config.yaml
n_kv_head: 3
activation: "swiglu"
rope_fraction: 0.5
attn_scale: 0.177
init_std_qkv: 0.0699
init_std_up: 0.0699
optimizer: "muon_variant"
beta1: 0.9
final_lr_fraction: 0.0
seq_len: 256
Each number is 500 + 40 x the weight over its row's rms, rounded and kept within 0 to 999. Layers, rows and columns count from 0. Numbers have three digits each. The size before them is the row's rms in percent of the matrix's.

# layer 2 attention output (transposed), 96x96, rms 0.299, rows 44-84, columns 0-95
098:477521457491572485453524488462515426498438430523452529525519499394471505429481513492467569476499493506498467479457469496489527512540418540462477473544473507520534529451522464435480446520486553540431492520514519487527578429575534542490507497496537431554509453529425455562441490500442488520
079:523534518471445428502531522514503523479446469551498486510531460468498568538405479446512493459603541513535508509423507473502528528526401496415492468530514539471453526509429499511566512498540476500430479534503498411505543523517500480534483456553508592511513541542459495466537476473553497576
098:550523510421504502547515572543490595499535471517508500505547530492462560504535502518433537487537530513495487478517546524478498513502479500501572520475559430466547447545543555507515506474469559494470558502553527595516449581434503497549520470515518594554509534500510517542429441429500538462
093:486478499499547488458524500500548468506483468498455527489510560553506514506463505544510516467496594532482466544557521562494552470466486605466475492507396533534520518537511414411540521525444493452439460498427453448475520510541537469484443512455499501559528458548465472572457504480553500567
091:522476501481456578571451449479544519513527533523479471483479504472496566576516482511449492485488467549475573466556433486430423478523483559534511394468528537514458494540467492510525504481450539469543486565488506517539521507539512525542545509603552479522478489537455538499492479598567474455
106:486404479497500507491518517523532517530492517496522557502510513482499607556496498547457473533505494466522450471503472509552590598425509501530470485526469496470438514498401494480413440534530486427534538518473532504488574547482513503483481571538503457533540550492520503578420490501438531499
088:457414500564537540491499551546503486549493498491533522450556432457432498420570545511503520548538459440479529479533473604488524450497458460428551505503497482474452639485466506469538509490484480500518513458522514499541511523610491460545466540462447448494506478518501494508519489506491475489
094:514512445412469521505519512431513451476500511470454476516494458441466480458481574561509499514516546563494586459494515516487524522478519491494482486486526532470475459462505541487499557553512515575505461482425433518452501554360408461542477512596544495491481547496453506481467531551479499495
098:548514492479520493549523512512530480531509437582449487520546519513440438425522438537512496490523516525499530528632605475493472522535477459489548500568544478486480492478499491501418504543493545486503427484403524536478492401481453462530485463468453509482478435456466505549499520489519466476
103:530492467526435464512479458485496474439433471530578513484552483502484515546474545468500504552449414529450470419606460492420490485524500516531449568570455502511423512517508499508466558521465547471500476445470523465545433494512504438468513538489563491477496521516459425513486527470581475508
093:494510493551517457464438497467480553546469464466537509495474538504481582464527486572565519464473518530538505481514517457467502505569511475462534480525521461493502509581502545520496500632446533529558507504499576472483504521623491535436477468549502472513539490475445493495536563511600447511
098:563544466536496456492528580468521515491595502561514472451515492451555502519471525501550567503498453449499448514476541526493481523505572488472557458484505508462452554448468560573470472510462441450530494472536450538431536624529519519510514576491517529468535519459549509543537471481442515503
095:371520510476468485511482443506490509497458512470507434555528470598495465446528455452489529515448540516501565544560486459463460456524489426561442481497489517554474506481418482497420494519454509528487466546501466551482454479487481378569484522482504539532476473442526519528479520507510503465
087:512518490510420518515483577509439510485528459514429522451494473494487442466563508435452532520530385438480437467518471463491481467523491523527413446519466463513495479530465453458452478499498512545499449479454499484529525443433524486504485412613525511466444507456576477513478468478488502539
080:514528533412505523445467553482540544496568488471473544498513466534497510490538470511478506539507401456496600480434453528453492568522574410429473470555474570470489487484471573555526532499490487493541506530525497450427442487557516478488491524533507484562525533456536539479490494526438545506
094:513511451510498460468512526461485485406519474491499503402493493444461514508483592489486544557452497480522408552537452517490509529548458503498539436530535478444490566480459569578572516481488434523548470576546506515462537518437529484452497546525500526518476538526473570452428471510515503530
082:493447503419459489546567509446477536496499468494511542433427456434514531473523515472558524517531513566582453498506523425460440470541504527498555547521446452517487514482534507487547502564438513371515522538478566492529468482523472568522465547498509528455534518481450526468518422486517500499
083:465534493480559456530504538567524527507522537527513500553471554484497477500492500489507567495479519557488496532585555498537573518491486530593469515567482504510482525443511546498563515449531499528447556503523503501465552472639514419494467490485548448495482535548559518525480481410568462542
094:538481507436558487555518468468498535557476499479477453511465498506521456518456473438505539536527428513480457440496428438529593551458481531409551514501532508551535466461510472484458456513501395482482519464500444487517485493479531537473434535580506450467493501522497472496487558494537590580
090:478436510557539470508497538545535494554538405533451501501490518439478444478544480568533533562569562491544488510496539511484505420491493426467407549482504504521522542433486566512422533526502538510523481513456506512474519511509484397555491487563511578496505554504535486491582520473483521499
105:507483528518534549574538522485446476515466549451533467476473514477521502485505518478567570510501430530484488475556503406456559441572479573505509523491498535523473509529496467501559525536512426441434457527495490402465428516491538535508479507523454436468559479496464571428571497534524527487
085:495533555455531513564478503486543537537480517575473474539547515486501571483478487511466507482461532525546522486549510468424562528512557487445434536534503518484478462565455501471430557443482551462474501508506512493429521609538545511507488517471491580500557478535474454488525595547464418457
087:540503550512481407510492506557511556556471501469388464446436469497525446540486469428466494534528516543552507537545464482541524468496496412482464515509488512545515535461490511531500519462462532386503536464499438565506513508481481500485434504503474478510450496494560432406554539489494503563
099:518458525553500489512521576456502523550517482476489397508438417536501484458518454474537496483486482503489516561441558517508578484533470477488524503564552426443499508502516541537545496501507438464509420513492509527444593475518520525567568423547452523516500488487440508473577463489445533516
084:527516554465584477496429586461420494492520462507519401509519508409561499541513506478526590504526495509425492512510536448504439587456430544470495458508540509453493446490497539456488502470532497504484518506524489565521576475586491455500526517453467513520543499483542509507554458447509475506
087:533583471519466449515490525516526514493431501534471510496560461538504447563489506479462487583489502474513540464591537509473481453504478506378497510573451476498477413531533533473531534508509480515495548418589504534554442459560511582496530535514491544493531463475506505533489446501518567524
092:484542504412522462502530516500476539448524498551414550489489488443455528609523542466447582480455522508542545515463552492474515556462547519525544545562499547539473441516429521497478480455481547552515528473489517533432494502415494522475444490501555557468514469552553496524477557455459497519
088:499496513447443571525461565512485470535546460521473464561457522525533467516599539535441443571482541488452484559445536492458472445542530517563473558546580447503482523422506485551528499537576473461504483511515530494472520516427526497448547463501486429510437464497503491477513515490552546539
106:561534466462524479504603459471534513517526473526453534500500471499496496525515542552520519450442547529533525526536451570503509513480543550499533514567457486487508528435523556602480434532466538429523543481510558446460506476587509528492527586425547544550485491520446478479548532475498442524
086:533477468514443431517531474457538523478499489543511558541546483544497472498456551539497486444499556470506556451509508412535548527425460486470510473532481485487394479461497437512488541472547501434538470577490507530489514556519444505532493496547473493494503583402586451494573481509510459466
102:436496496466595533527433543523553531535524500444461428554528584472454543505439482470528503485515427555479490408556526469514522546522489481498463516496534509476504584491522411465462601538498484453504524501502493516467499590458467507496508515571509465535522456454490511510531506516464548532
098:431530426543534505533454511487489512483427535568506527509514516493480503499476505497494545503477503512468472478474446546525525509451559539409522508559461573518432486496509464495510448423570446482559560407599462478464498575494600535494485519488534494532483526495522441515520536537470488457
099:499475505505581597522517533532498504484532498504482555451433573499513563508538579495503481577532468519547498520489622489488542490484519474460446457468511518462454567552517506564433445516543553554503478503591507547520512505529492498462458520541470531569482492520517438518501558477512479445
093:444464534499489497518523488505474477518492446459417526485477536551559431458458493508487530506541531480469413486475479458453475562528524543485535495565485468456543547480569448465556510561496579484484453495478466577505527470495525472445537494463475438499528546549394495530449551585542514489
097:509495494498484451484489524611508478505524505508460416505470431524510496582418457558429519466482540515501510528416517540474526454445465528587498506549488460482490499419481437539512544505499492499430496499504463498614538480543570499432530538517493532476536541535510458491524553485521542511
094:578395529540464541538514557483479473493513522458531537475499487488525504507565517470509528475561457508454482527470550524478451454500598538521491475510518454485503536484460466500458483544483492596514500461445525463467464478442498492503490414512386503456553582516522559456539487546538440515
084:532524456514490477438545447504506479495562496446480540439497519483531476519477503560505471502535486418516488487452454465547495567496499491431486387522537411491546435526446408541486540513432488515482546544549469523505563470515508560461563546565498468533517544493509486481466526470460426523
098:452596472531557518443545476531441548426492555498531497476552470492478442537522517487509491437502533517508466485618511463515472480493523590559428488536477496539469469459496471539452493515533538561478569521483523452541448552592538472505530501476529543538533543486545516503497535465442494532
093:504494446499491518468474525521528504471464501414532530518546509419515548520491525514433498584510499493516520508553499580508547511532523455562399493540515444499491516486459560541471500472520556452604438535507530505519565559566439489467503493465552535564542475486447480518464563444447516498
106:448553527455495548495535581483522533541504549485488525478484494544442480493480459497513537493493492472511539494398547489509467412524509518492489520499418524542463563578444488500488526564478511516495481552546439454458517570554491436529422470498525405551501497451483561540543549489497524434
102:544491502473501486519574522529554522468465567517532486427468547452464510513477466536512417490461518486453461499607542490529498552510470555475511548499501521545533435479503514487478440526564497481483519451458490580446477492471489487508482493432445451521482384442462502523450451441442553463
# layer 2 attention value, 96x96, rms 0.169, rows 45-84, columns 0-95
099:567501524519506519565510534521474439555526543459475473507564452440491486550555470492421554434549563483463498480558476481562462433575509468497455526575503528504537532494535493550491460550510470559451486491511575467498443482439506470504456523479443494496577524557516485499505508471520481403
104:449464481514476413436512490456462502469478528505491556522481518520478535556465551485498463539529489534484482450550466510579618519513494533432590468528472425495519406553495468510551515540510508556521503512603471495556525490516561524473519515435557462500552518536514531495466457451514517507
097:510473470543487566578529520437519532422491454517503464476464411520443518508552489483525508509534450504580557577504465541554479453471561443505462526468580543512467487532510492497460473474506506484467521573517506585539519506514516506535558543607505505450523550567523493439513498545516530505
098:528448528500576504533490504493495468523469515479479597444566511407508451553507567464514479464521509512458507506466563502458514560526515499579552421535453469537532508505489482478513559553539408484468487520512497540457461454535465474521512455521546497413529505518553503543433557424525534503
110:489526473484566499521470491456469497519492509537515404595423443435473500537541485469565525528509517479494543535518490540442495487499538488545537448504487537488486465483579506533510557513403502537564525432458454551470536527456544467537515463580517523535474513505495483449512572501610518501
083:425490490405546480490522500473548478455443453470510496492474435486518559489482525521472493519401505503457520430518432528471533497484524539498512491564593495493541529507481426589585459508470513497509449485448473491503399510507491538457538489494540562502462505486466414539488463522561476517
107:542481533520503488514478499537480593545467492531454487575580495505543434484545469519505562474511461511567493535492518533497430472485514502476545447480420464465425489475511472571561468517481451515499491564466476496530515467489619441554495480523565509551579499446534488530482547465494483561
106:429472460522438479438437500425449591528411461493489534525495539570538473514472496466509531480521500465500498479451478513499505474522469544462420483457422435465526467526472430512516493540517544524526486427483562509554514444519518582534505561518458457549559554486471488506466453519453509483
114:530466583550481590517520488522475537509457486484404496508511507529479493443501475567522448546507529543445521457520535480473512523516502520456499511537534494495536505492521521501470529586480485532457544487527455537583486367530446550496507573530491528508389503496469489546448463512479485413
097:486502543466579548458485418585561481514482484440451486446497515547536483512456476529459498492567540553416504547517543513517505461538496559500499499455510519498521452532489424511558539541475481548538461513485498566531480431516443514532521472526539504547445457567534454538461445491487566575
102:483433527445490515515490507563482468500488531467429490519451471517565494453436523466548447545459542465477540513532521497437532521510423422481572554503500475459539565505386592513449516506505506545544509473518461511514460522572531570494481480522474467587460506472518455473451495505465484534
106:468580434522509484461484582513559542496424421430516511465489566498521468539492546436535525483578541477541540499432580474563507497476535584449470532516504476544469468509497476488476514519566497470523450493498481498518489476464439524472564493478481501472497563499498415514503577498449446506
090:491540591548492459522441491474445520501466452429493490478446524439512569469528491557575479439462614453518485455533526538429534502512467549488450480481486532483486498446514466490526489517517422522453489433553524551486469559434557544458527529479428520523497465544477471521526483478485493453
085:504550520456541594485471513559502498515473507432440523498497579448473476460492552471491568461482557570496515489477464490534492552525429548537537490511453537501482514550468463480430492486466447578512468447506493548592512496464533453442510494470588508548455494450520475562535459499499494426
097:547488580523545551488498521538445560470508559512466528525488491464515434504553500554517432583460519547429529497520465489457527473483530412508475555567483525495540504449400483528476499516507433520510524448450514500450513487526548497498539490468487491537475492436549483412436515469431566491
081:487491509500548590535498521509419504478480553505606497489598462471432440518415513519457467526500514520454492531559512512502537428555489500471531419506523491438502499476462521505508452534493451519468523510530517481490526479496561559515513471483470488526478588486544480519471445505498585393
093:565515534551451485534446520454539491487465472484486496488475505527412503507492564519464545484476519499521523495547407398498508536471486502484504525511519516466482432506510464526500505550518579469572420446546560544459411504549489524506483472450451498524487532559496457481492497542424493386
105:519552523510496561496536482514481478483513453511479443532480460542558535513577463439516512508506531519480443469548467507523417483489476418533482475442519531506425493461500564484476491522450455449502484455414491536484609497521526504541539421400491549537522516509513496569545505488598487498
101:525600502411458461453469508497534518523449449502544497467500521505557447476517515508521532442528542460557532519454494465526507446493440473469479505449514503444555454450457476523458484579435579588452430490501466507554457464574529498468471519472468406485454500543492482493514497542503516475
102:585544557490438467462510509452581493473495467479565519577529526512464441476510517530468479511457505549556512485505484501468498528533501508449531525498477479454492400476472542401463489496529521503575500614493488520536540570483511552524499534488479501497427503497497478551406486500481485590
089:525485498432495556462469534429528455463532482473469501522484465509423515531535512545432481574463512445524566510525502456515414441483452491508444482431471532528519516413465542533447467514480485548468533452514524451496505503495545581452440560453525480452452462503518544543470429497527557529
090:444468575484552487458569476455514485485476510592522570506482525484514459480519597500507473447582511541414571497464535506529501546573504524476491507553495484532483494480462462465536549484538424592519450510549474462517474481481512477433481519512521555502575450465490534493465531440471468527
102:533513576514554492523470449527471496453481513497496515626522523569439507451557539433470515533505408511531468470500488536538529477509501481467543501555456544466518495467495502448549435472535507516487515487557512445531514564535456518497457532530548492422500507479496546478444576551413557454
092:466505489518497494535514480476501596491546468518532511507481520536506440509517538557468494502539433470571521514467558446448480437501513538515503537488487563480423486488517429548476517476468483487461561457546511499504527507423527492442473532551523421347532500488502466524402521523519541547
100:505471525524605523501407481505575412482540456470570526495405432486520532473561537464486507483530480526536509550480555474494455440468495447535417482453537532530487509495466492508445526486490433430488444531431456551479549518526504455515473521488498515442515507517444464464525529485483446486
097:539498473479569493481589512504483459535461453442464516516494535444513467496477430564489489552532552455449494493562492509454441475554482504465467514484612443491543543470484505516510560503522515457517515525471445464543423480487465426424537490556424459479494573565482520484495466511559528501
091:538419493555476493546526475506574498528526545481520494555481487447497576481471540496588587523497477518460491472586447505467535552509457498541546553489469534525428495506486492459536501536510541516525528518487539429521456476481531477450470484603463473404556476578474481498515544553491465501
112:457505507467463475507456495460391488485535575433552460491446486520478565493557530464514553483479502442468500494448537466429552467474497546445483458528508448530522510433462480466552523459508481462419503512562509508486540523515531420423495545564488550453532426451438468490509470500533524493
078:552514509490539508509496429503507465406463537459533498453504433462543557565538528537481470500419476523482425471556529492522485496560519521528494482563527570450506535476544499557449527420487528553462541462523494508529553503467529550598462527440477495474483450503500453457498454511545586491
104:556515530475442544444546545490543492533500543538563485438485576475510500454456487475561466512482535382489461552492510523502478496474472539428497564543527518549441463480534510575491402478520522479437534514541503477419589458479481518462497480469547459545451496504554517474467520517486471512
090:523513499485489498519443548479434487578444533524526531431513475467442484519458549544475512483471536439486512472514547459463507527492529525476534480476498452479495500512433472526552500446524525451497443493561451489555506386407386520557442520489514478510506449529496518547540474514429577526
098:437540498491462458498529539449478557563484513531590462529472445462487508502507530441453592453502466490460498475496477511514471474511496512467497528580492496531563567528560567476492586544459487414493532520466522475428476478459385539502471543570470469513513526488465548487466466497454478501
092:531504457531470538481557510531480506561545491482503467482456480434460483537423492450481514502504444537489584528450522482508523527522525550481532473490495514525523480526510578538503468612557471562606598559525445403464524505563491492491464499456528523469514475461548507495491539539446535515
102:476490594516523483471566465468454463545512506442484483415496516536505538528476524456536552522513474535460496525525456504545507506514469508546477484418496497579529473580421460564530448474554470536539478519599468428465507512452408459457491474475506517474505490512445474499437489585503495504
086:480509482453626461550584513502499505490486546452515514536514544516428545545469503562531533545496450525461501427582458485481502471545466571525528548496493494418483447533489519456501466530515494470523534514474471589528510571499510406509497541477559481441524550469465555476496507483464530515
089:530585496545494506539489465548500519535463516526530532402415535523436499511542503470494522540500490484495478438442406493550488510488536609431521564457480513471483442483554520527516521490502540511536425503478519459546469572539472467463439499415472519535503517465427494466457519450498508481
105:510520479421518482464501530511498524486505447521498443473524503544517478512530509453434589492426509502518454487442534464493454526485568519482463529446502525503539504463494415524495471485467455450453510463445476521522553481459594420485437546539545450488482425422488422529533445582492514495
105:444503462519480523578503540512453485516537508498499417481453463518493537482518459396516595391453605454517524511509461497558486486514539532493519502483554465560482519503508478483553460489441506459426488459559517467498535459467550458434577509516537509492532473558481551481503454507472472490
099:565526478539504543478512520427460511528455527520499428543585450549512522506499456558484443529504528572507458444541526462416545575554570465475512535527477541502548515471511567496488516521478499499474553485441558481510484501448465542496464526536562579525416525463453490472448516501505523562
096:511558492420539598452478487469540508529521460437492457519455551475536460494517562463588461541524561460539480480485464495497445486468521513575498426543494529498475533506521452572530578538510519487493503548521483514524474476457512441427545545506507505526486478444479432460563532488474419551
# layer 2 attention query, 96x96, rms 0.2, rows 64-95, columns 0-95
089:503461474442521555409505533457484479492438489487538546505439523504529468548571524494516482530468494441493493497463531478530481458550541492503479476434493501533557588492473419567458486495518468484551461450547424547554514435441507445547498484492404505491459508460445463484513506494469403509
092:477467526476423440478501555527501551574495472508442456558542502526481522452516488509500536501527511547498524538530535531464502492468469600491486509442551500502414462544523470453559474495570428442476485492409431443493513503514492537493489600531467462537546458500461547550560452527509533520
087:470541538464458433480571569510466504485529481534395430538535447505463491552481483552558479514530497467527572564517479502498439454480445544518535513462558483493439446545514470504512515500578466435444482468527473404494515543494519526464506555521498512494515464510513569509546482563521540439
091:519475545592539550466399491590450504489452579482524493473515462548540481486514471452477446519506441525489525474527521542470526507489577466514468546484480549490501479473494529514550458487437562610534537551481500566480524517458480462530521400432512532496528514496511438496463544493495533530
090:457511524463481418442539549543515465519499484516463451546460509526489525530522532514548477527560490475479496527503511460492461417505434582520497494473543456514426528475527459473489459483587374405466415457492488457545543535528517522480496585473486499485513466472534519539529460561520506504
101:452485510542370556464417452463532514503506543535505504437556575569539515468485461505512555478523557563533530548502553498513505513485509542478504531491515528527541475528497541615533506530540468509516456522483490420470556496540534424558568466498535499519440461494527456489539476533488506502
097:554464479534517523532462458520539438521509468444505517499479523546494484512503479493442495592530477447505440506532458432542581513512495550531514388488559530479485559550469537509465525574540567514529469458481468537496565524518468485479539534499443446571502426489471544466507492427483578512
104:488563517499499555503486483504436496490459511471563445490580511445494488484511519493531463508534482458464563522523514449585526541462531504502495573556504461535431559504457528516478519400504489480519472538513583502420517586562488461527454488499446477516453523519535509533405572478484567510
100:470442489491470529506561415541537518546524523503527529465500523533546497461477528461484563476503499561535515488607469441563530546525551502505500533458500543551573491525488556487511537555454565604512501537531564498485485550537526524512519375488517562506474471456525456464456536473497501523
079:454461478426557471476513569446525486499479483518519477450464505514436491561459433566466474513494447470475516469480538463423452469583509473529499455519474494500564470446518524518503490468550408552460436444494479536496497487431543476451480536489427475491492524440581468485537432494507549541
084:495559521499481453585489463460485488503530495485542495557512506513490471448487489513495528543554516481540554473433548435550551478481507493493528470596548470462475522449516506564498493473489463481455540588623479463505501392422474539444509539539499575479521465492473490431518470515466494513
088:510586510512532498516473561523469465495550515563534462495541506530560521509480472528513519431467502546636526457513526538460507519474498509517560499636523513490485485501499530517532530526494540506481528527524502474394496481508552460482519552510433608547472465493535501505500590512504453534
105:425508519466516464473506573559455491478504423532504454514533491554486542496508473559504422511538496518566497497477524510426463507514500515501487499506574461532447452475531517459489441423611396509485414479432454512501545523549498500549497550529468516498468484531492517513514451580496510436
101:494516501507464491526487497453480423474539499557425485477563535518508568451496531562483484573474490593493459459526451526458464493543501472467529462408464522491489525410494553541546578446541539484567488464466562515542488524489437574491530500456541492453521496475512478442493521443510536445
105:467518473596546474523533464546488495472469568515518521478503440529509519476524514558548525528496489518525443458528453572522464516465549454469443539512527470619452523540493510558521506388513551500530540488550487549453602517558463498502530494487522605541502479525487508490484475505466454511
097:512521566527572543524506491560510548547566527506548540503489533538490528546514410468487527467493518532468523542551540413513428443536487522575526492539412515596482509495486416518436497456454489529466526464531592512481501507497533514493462541504488572474490435498471479513545555502461536504
097:556530477525526451446536470508550497488484490516579495457512460500527554543482504555441453457466574421489508529567491506495520487494485468526466466413460501532542492538543462464495544532501483465579519423479550481432448485476461487499509532531516516524554564604563476516529530553491543419
107:544512460446481526432464493511561558477473483492511492529555552523550568470472510521503474458561486445543531402550516440558438520488553544582452578487496475472495490455531553518434571498528575524535495547531474553510481458497468465465514537481541534534528486471516442560526494473434490503
091:514503525497436439474516497493560517532498598443474541468473487578519435592491561453483509539468455465518432458529517546545510597533510463483518544512473432469508483426511548514526559476525400529469466515540505491473526451475468470500463541484455497471526525532467463464485450547560536515
090:452575499539498503495474522493464538450487516509511542518517476480570452568516550539462454479542510449578389510448509487496408501482496506451495432488570525502524536496489510513552545521510465554572487443539518450473519563565550468495502519455492489458543441428481541489482583515493557476
097:503492415480526506489441492530424490574494397472497546455474492528525501481488496508427532434446500432476489483506487536409503529510508524478453444501445537481589532453530544504487438461521482524547412544540497487489552463533465564510577536481564515462445551507523529471495466500534532491
090:501518449498576509479473532453504494561527536494416497549421463471475572439471494510479562544547544475539517523497514475566455510562556509469466551521483557451515537465477519458498508576513508547448476425477460504443501487614502486496518529514499489476450469517573466599515519535496471465
092:538410511455506518483518487548540471450542489509504525548553432503454409473543520551504480510501469522520517506545470457525546449565558491476470527456471514493531490524518527553489555525525453444544542437552543556470592492428510467584507501522461438462466472450481453512464465461421536511
099:537436458517498451469480487470515543445517464428511488485547498429567521503492489498531509479467510523448515574504460517485479492561529482538479512548537454490467407412442486493565641525485495508524441493464472518500562458560484545590506580524467474513457514484528540526498522501549485489
108:425468514543516531513559460503553498519499413522550502580441449515464503491615509493487486528447478423467474523510535556489463481544415578579495486552581542479511495507497492536565467506496466502562482526561484508550517495477502454553503485557467473451488482494511555461447474482455477508
100:472501505471504464485458533413454566491513515524507535430489542506496493542557530509426518453550439522520510521448485512513528440418497416515457515511529533516446545547480476442552510447473568465486512540566546550551542517495485497564413448474544463464424537463492495439475548532516483481
103:511462490408497480501536475500455490440391508513390533578414510538594467519479591513558513501538539571483518501550528498462514440536541514511518504454519486510463486476491473530491490496516475453524503515556524501480487511453439562476500463503506519488471533514514621531511514496551536541
098:569406502531439515519498522444477509495449454501503496446477550463401456529511499519530492558465442461484515412486534559534507462493476543538520460527465518537513506506468522536469471501548489603477561452510529445478472523446513534485407458537487558482491467474512565501533525521416441481
089:495523612476463565502491519482464548472492494427493488546545509497453439470552564479527491517425520490492416494517445508567554515493494519489504529475455489583535458507495501407469554533518544514507436463543501505490504577482548492496519501539578555527567466410499488507537551477445487479
097:532541537529537447509410464508539562535549529546496506517554474495460475498530459500548524479507495445507558473516487526462520453464490453534480481520466470448518510460570564515533567478433518451510538573484576482440520487440469549486476524474609559479503441554552443471509518495514422461
102:506547442511459493491450464463454574592533557399470546524466480527496448465548518474526504489443503472486471460523472488485534479504433531418412463531532513608474503583438522484487524485504505495467611557474474492456553522484497449515487537473489520496509517503486493505509479457514449552
105:510499452542486487485527496552589479481508497462548499551460479483433443429528466531461536402499468491508478513578473567471476468520526529517519525480424487485497456478568588481461445503520452559470495460529477532461542499460532442428500499471549492501524490498537468515504579592547576507
# layer 2 attention key, 96x96, rms 0.208, rows 64-95, columns 0-95
100:582509549526567459486505600452586522454483500456517494527522381498457512519520479483539438521497480478462473533476487576413544439534496503477467495508468449441488468566572479510498520451534489472548495448481444492475517457493485477503473556484455489528512472551478470510603510512513530461
092:537543542517472456466492528543537568572465471417458491481565436460475488458449449486557446533562438522522487560523461519474551457496461437505538533434490442500482469537549469492477515427536481496469525533445507502501515485522429546462482467488533528566552458555537500424492499559546528480
093:502570562487415446519531550555541549477468489439492481541533474480513520590412582472562458509515538481442450491533493526510573475587525509567489520510539488501490438544538462506497504455538511470457420519491476512488500470516524518463487513520501474468545512476582472500506468566589515531
086:433373535451509505552557545469448545439491479436525497466471574479543503495470516441516565433475472454489509449541474503508507593493509527520531486488542473495522543440485531555473451527559515437410517523477498474472456482427495479484519487503459469471481490554468533492472474472489574551
119:508476480517496498527536591564557468559460425487503507494494426496449466572456527501509434518570466475496435433497447531509577447550474479582538500537492508497497550520536463450469511438438510493470494435505498502496548509518452573487534483549523436522463447474533497438452472518479468553
100:530508489473530493503506493479525477470482475499521466477509469437485430474472468481533395540560522496458503480499519610557491463452474552458450503469481501492552491498541529539511484528494436495453497524515509518546585368481470457451485514501568520543473491621493491450476477491557438454
091:494504535475497490461589513479493449469539496456488490472491467499490519506553467482476479520474523478572630524450544483571540494543463552564455508446491486493513501480552399482431542478563528526527553463447546492489470595478479538549540516499491501590547484493460528546492449475450534497
103:439543534408565452496563516494445470439537496422495495482442474519528459492498533512550501474526499543478451498466423572556494515484536443479464437564516511494474501467515460491458421451464506466488530466491442489539441513452510483560519448507509481491514472519527437479481510498534361490
096:492474467468461550487535395540484541551497499534497554503470535447462536522547528581459460500459523460531530480470503445484473550480501454519447434480525579545540510505441506567479426587508524435560501473524476557518488421496472474514554509446461554541508446528509457515459510509427504503
096:552498477534479483494436478506546542597475490465482452507542512454464506447485547539472494476486525447492492492497451548482517504494497528462576502461520524511434515536503513467543478429467472375456519482530476470556506425477396536437418518515521502494533463560502564471445526539497449440
101:476488513471486535538527452488477480534563542508462502501526551567519510519541545588472468492431611524502535477544562510485502538463495512483486441494530538511475480493507563544514507502556469466508473499432513451425501431478528477534448633478513478423538528499500566524562538500464551456
113:512490485479519469494503549527545495546439437486505504520514436508413490566457514459495405526529582480542467446451429505467527507456499436550519478502488527493518489523571468402491480513447523411430469440438524523484548479465432515541459541541484509526484475461467520525437518471554496511
124:451453455460565511491476434450462469400505483528530544497467569473518552446486456493490535477473506547535538536542488472500447579433547489456487495533549477525562467407438534515490455531508542531484495557509496577518443508504558442541518458488475524496489555530460491579446508439496494495
099:515546459499524522452535607529496522456533458519491511503569511486482453445461567473530539509488467530527465541443472459389551507507551470581484474572491513478473475553565521528528532443493481438444509442518522482537457514494426595433485475485569525503490496470515511523489482498484427496
097:428437488499525502505505428442515503502527499511459488464486517485482439516476553492544469511496483618481559464525483516572486516447540460558438525501545533558567454505510554549503397489506511529486498596449551443454500533570477467533473510489430524522493490442476510508482416488514462520
086:467455432490552448524476489494572495520510523508490418506500517490431524476525514437431579503511537534522459446426519569565497472501531524517535444484492425563500514455529518485488483568463505517465483449553499468477481547576514559494479499521455469460552556539440514559407551496501460522
094:528529465529425524481519449542464444477489445510518513515525509494493508510586505583471523553497491489420429481553463488569494500534575470503521466495468561512514517522485521515477561552492458494490550459543441496536602531495520559561582490460546524472533577468499452495439510515441562473
110:570447545472493494523480544463580417556473439460464501514555466541407524510372522574532416510443507509450530459551452503457525520536512477534582451526548486483526476544535462484468462518497530525486515451509514525501477475471451533520498516510438467506532542551498524479502537559501482507
086:500508476477453524592478514499465551563545523557455517540426486553467479465452477515487479469452498512479531577499491468556407509537484528422512541543565488556510451555512515486597481456490489547415508495498493475438460485507525474464519560506572522534525525504547451576538479524519544529
092:536486492500541483476535473558506532438544484554529498510449533480462453522556439471577485485499473418433513414523524490531416557553460500502503520526527509503509475531575445475510420499451474465434455512462531483566405532482510502589491493530492570552505492487455454506477533499437503519
093:554469441548496497440490451453511583493464434500536498498528446498485535516519452560536499493623428508505468536493440507414536450525512521522498519565473550508434511489500418497514486482494468458522540438527421448496485509494520492521438512450515511522465507569492518554420447535501548479
084:542498578511583453546477461495480514538524501463533512483497556489510502422395409525381478492524470462456496428516495492524486548540519490488482521493421568481486533514467464488470512492527501544491501470434531459497521554489559503498464533454466410475422498541492507459512546428505500475
090:534549493604523462503543539546523422479546474552456488404486502508497568506496496474507445508430446450537502496515515466524496471499549495477489466471565413536430521555504487535428501496525499523533536501480567482438427485483507479438531507464511583501521559462507454555423478533524489514
102:423546491567519515479514481474508519488483526529533452478449507506482507434416519444504491407489493530491459537533485468473507460523477486432528463580399497537564489577490526490456492580459524540550464512516512480592489520437529520497545537498524431511498488534496428533476505489526412444
100:521527501488472462436557483462537512455529532509524401437420488507453468516583549538389476463462531500520430521500499514513522456454476513525458478438504542546535503537465519529461486472551424549514446512563465505500472458486493524490519523483424466487499535472514449489463462504507617536
090:509486524483506465447491455539550438512499487491526471438450546486506506490465541498552462512606469433498519506599498540450451404462502495559516448488480542410470472435512505494512519480462554527487486561472420455545426475526522464553480529528571498488439447506514474507501508523533495566
096:382464516490514569465563474512509521530476530488491474537548501587529494495493526419523505479474508473568489456441451477487461556487492427494496475557492536445503539513429441536514377532493484440472478558512555503475496493527530486468525499448538539575504515574461506470515485514462472443
098:497527503443481570494495521472513543509452528597475476477521504543530495577511486469479538542504537492501514480439435457532574474484476482552549518457504529541482473474505505460503501523564492518494572444565519517457459424551456469457408448489463560481420454481574429486539494477458518435
089:462513526579472522517510516494519450474510541567525553475440516456562478474538565472539562490505458548454468519525488458556511535502411492597480505435506486479501507526482487499521423536497445516475466406536526540498507479532436445549455470502533469545507576498503499547552577517500510412
096:538533493497582586509533485478483503468523476509494498444542621545508549502551584549475560511467563532501530480549516498486471533520508562550483458514497538451466489469452603477491458494477506445498549478497549439468501527469494480473466549500572489415510551475508567531541534559527473513
093:520515501511504517492478476494510508438576469511476475449444501544500478525567538532480482535530512511463582512518475500461475477420485510452502506453562431472507498468546503540577463541573526524583474533511533471452530548579516495548496488525521506475533508534537553615571499417536421465
102:459509492501490457576434432469516471548499445499518479444422516546537502544483472526436543432482496600463560515508533459477528535546535494542491512433545517509538504521476482530503518478470473457515493532448450476459512472489500531440398570431521583531520547539513454494509523509469485412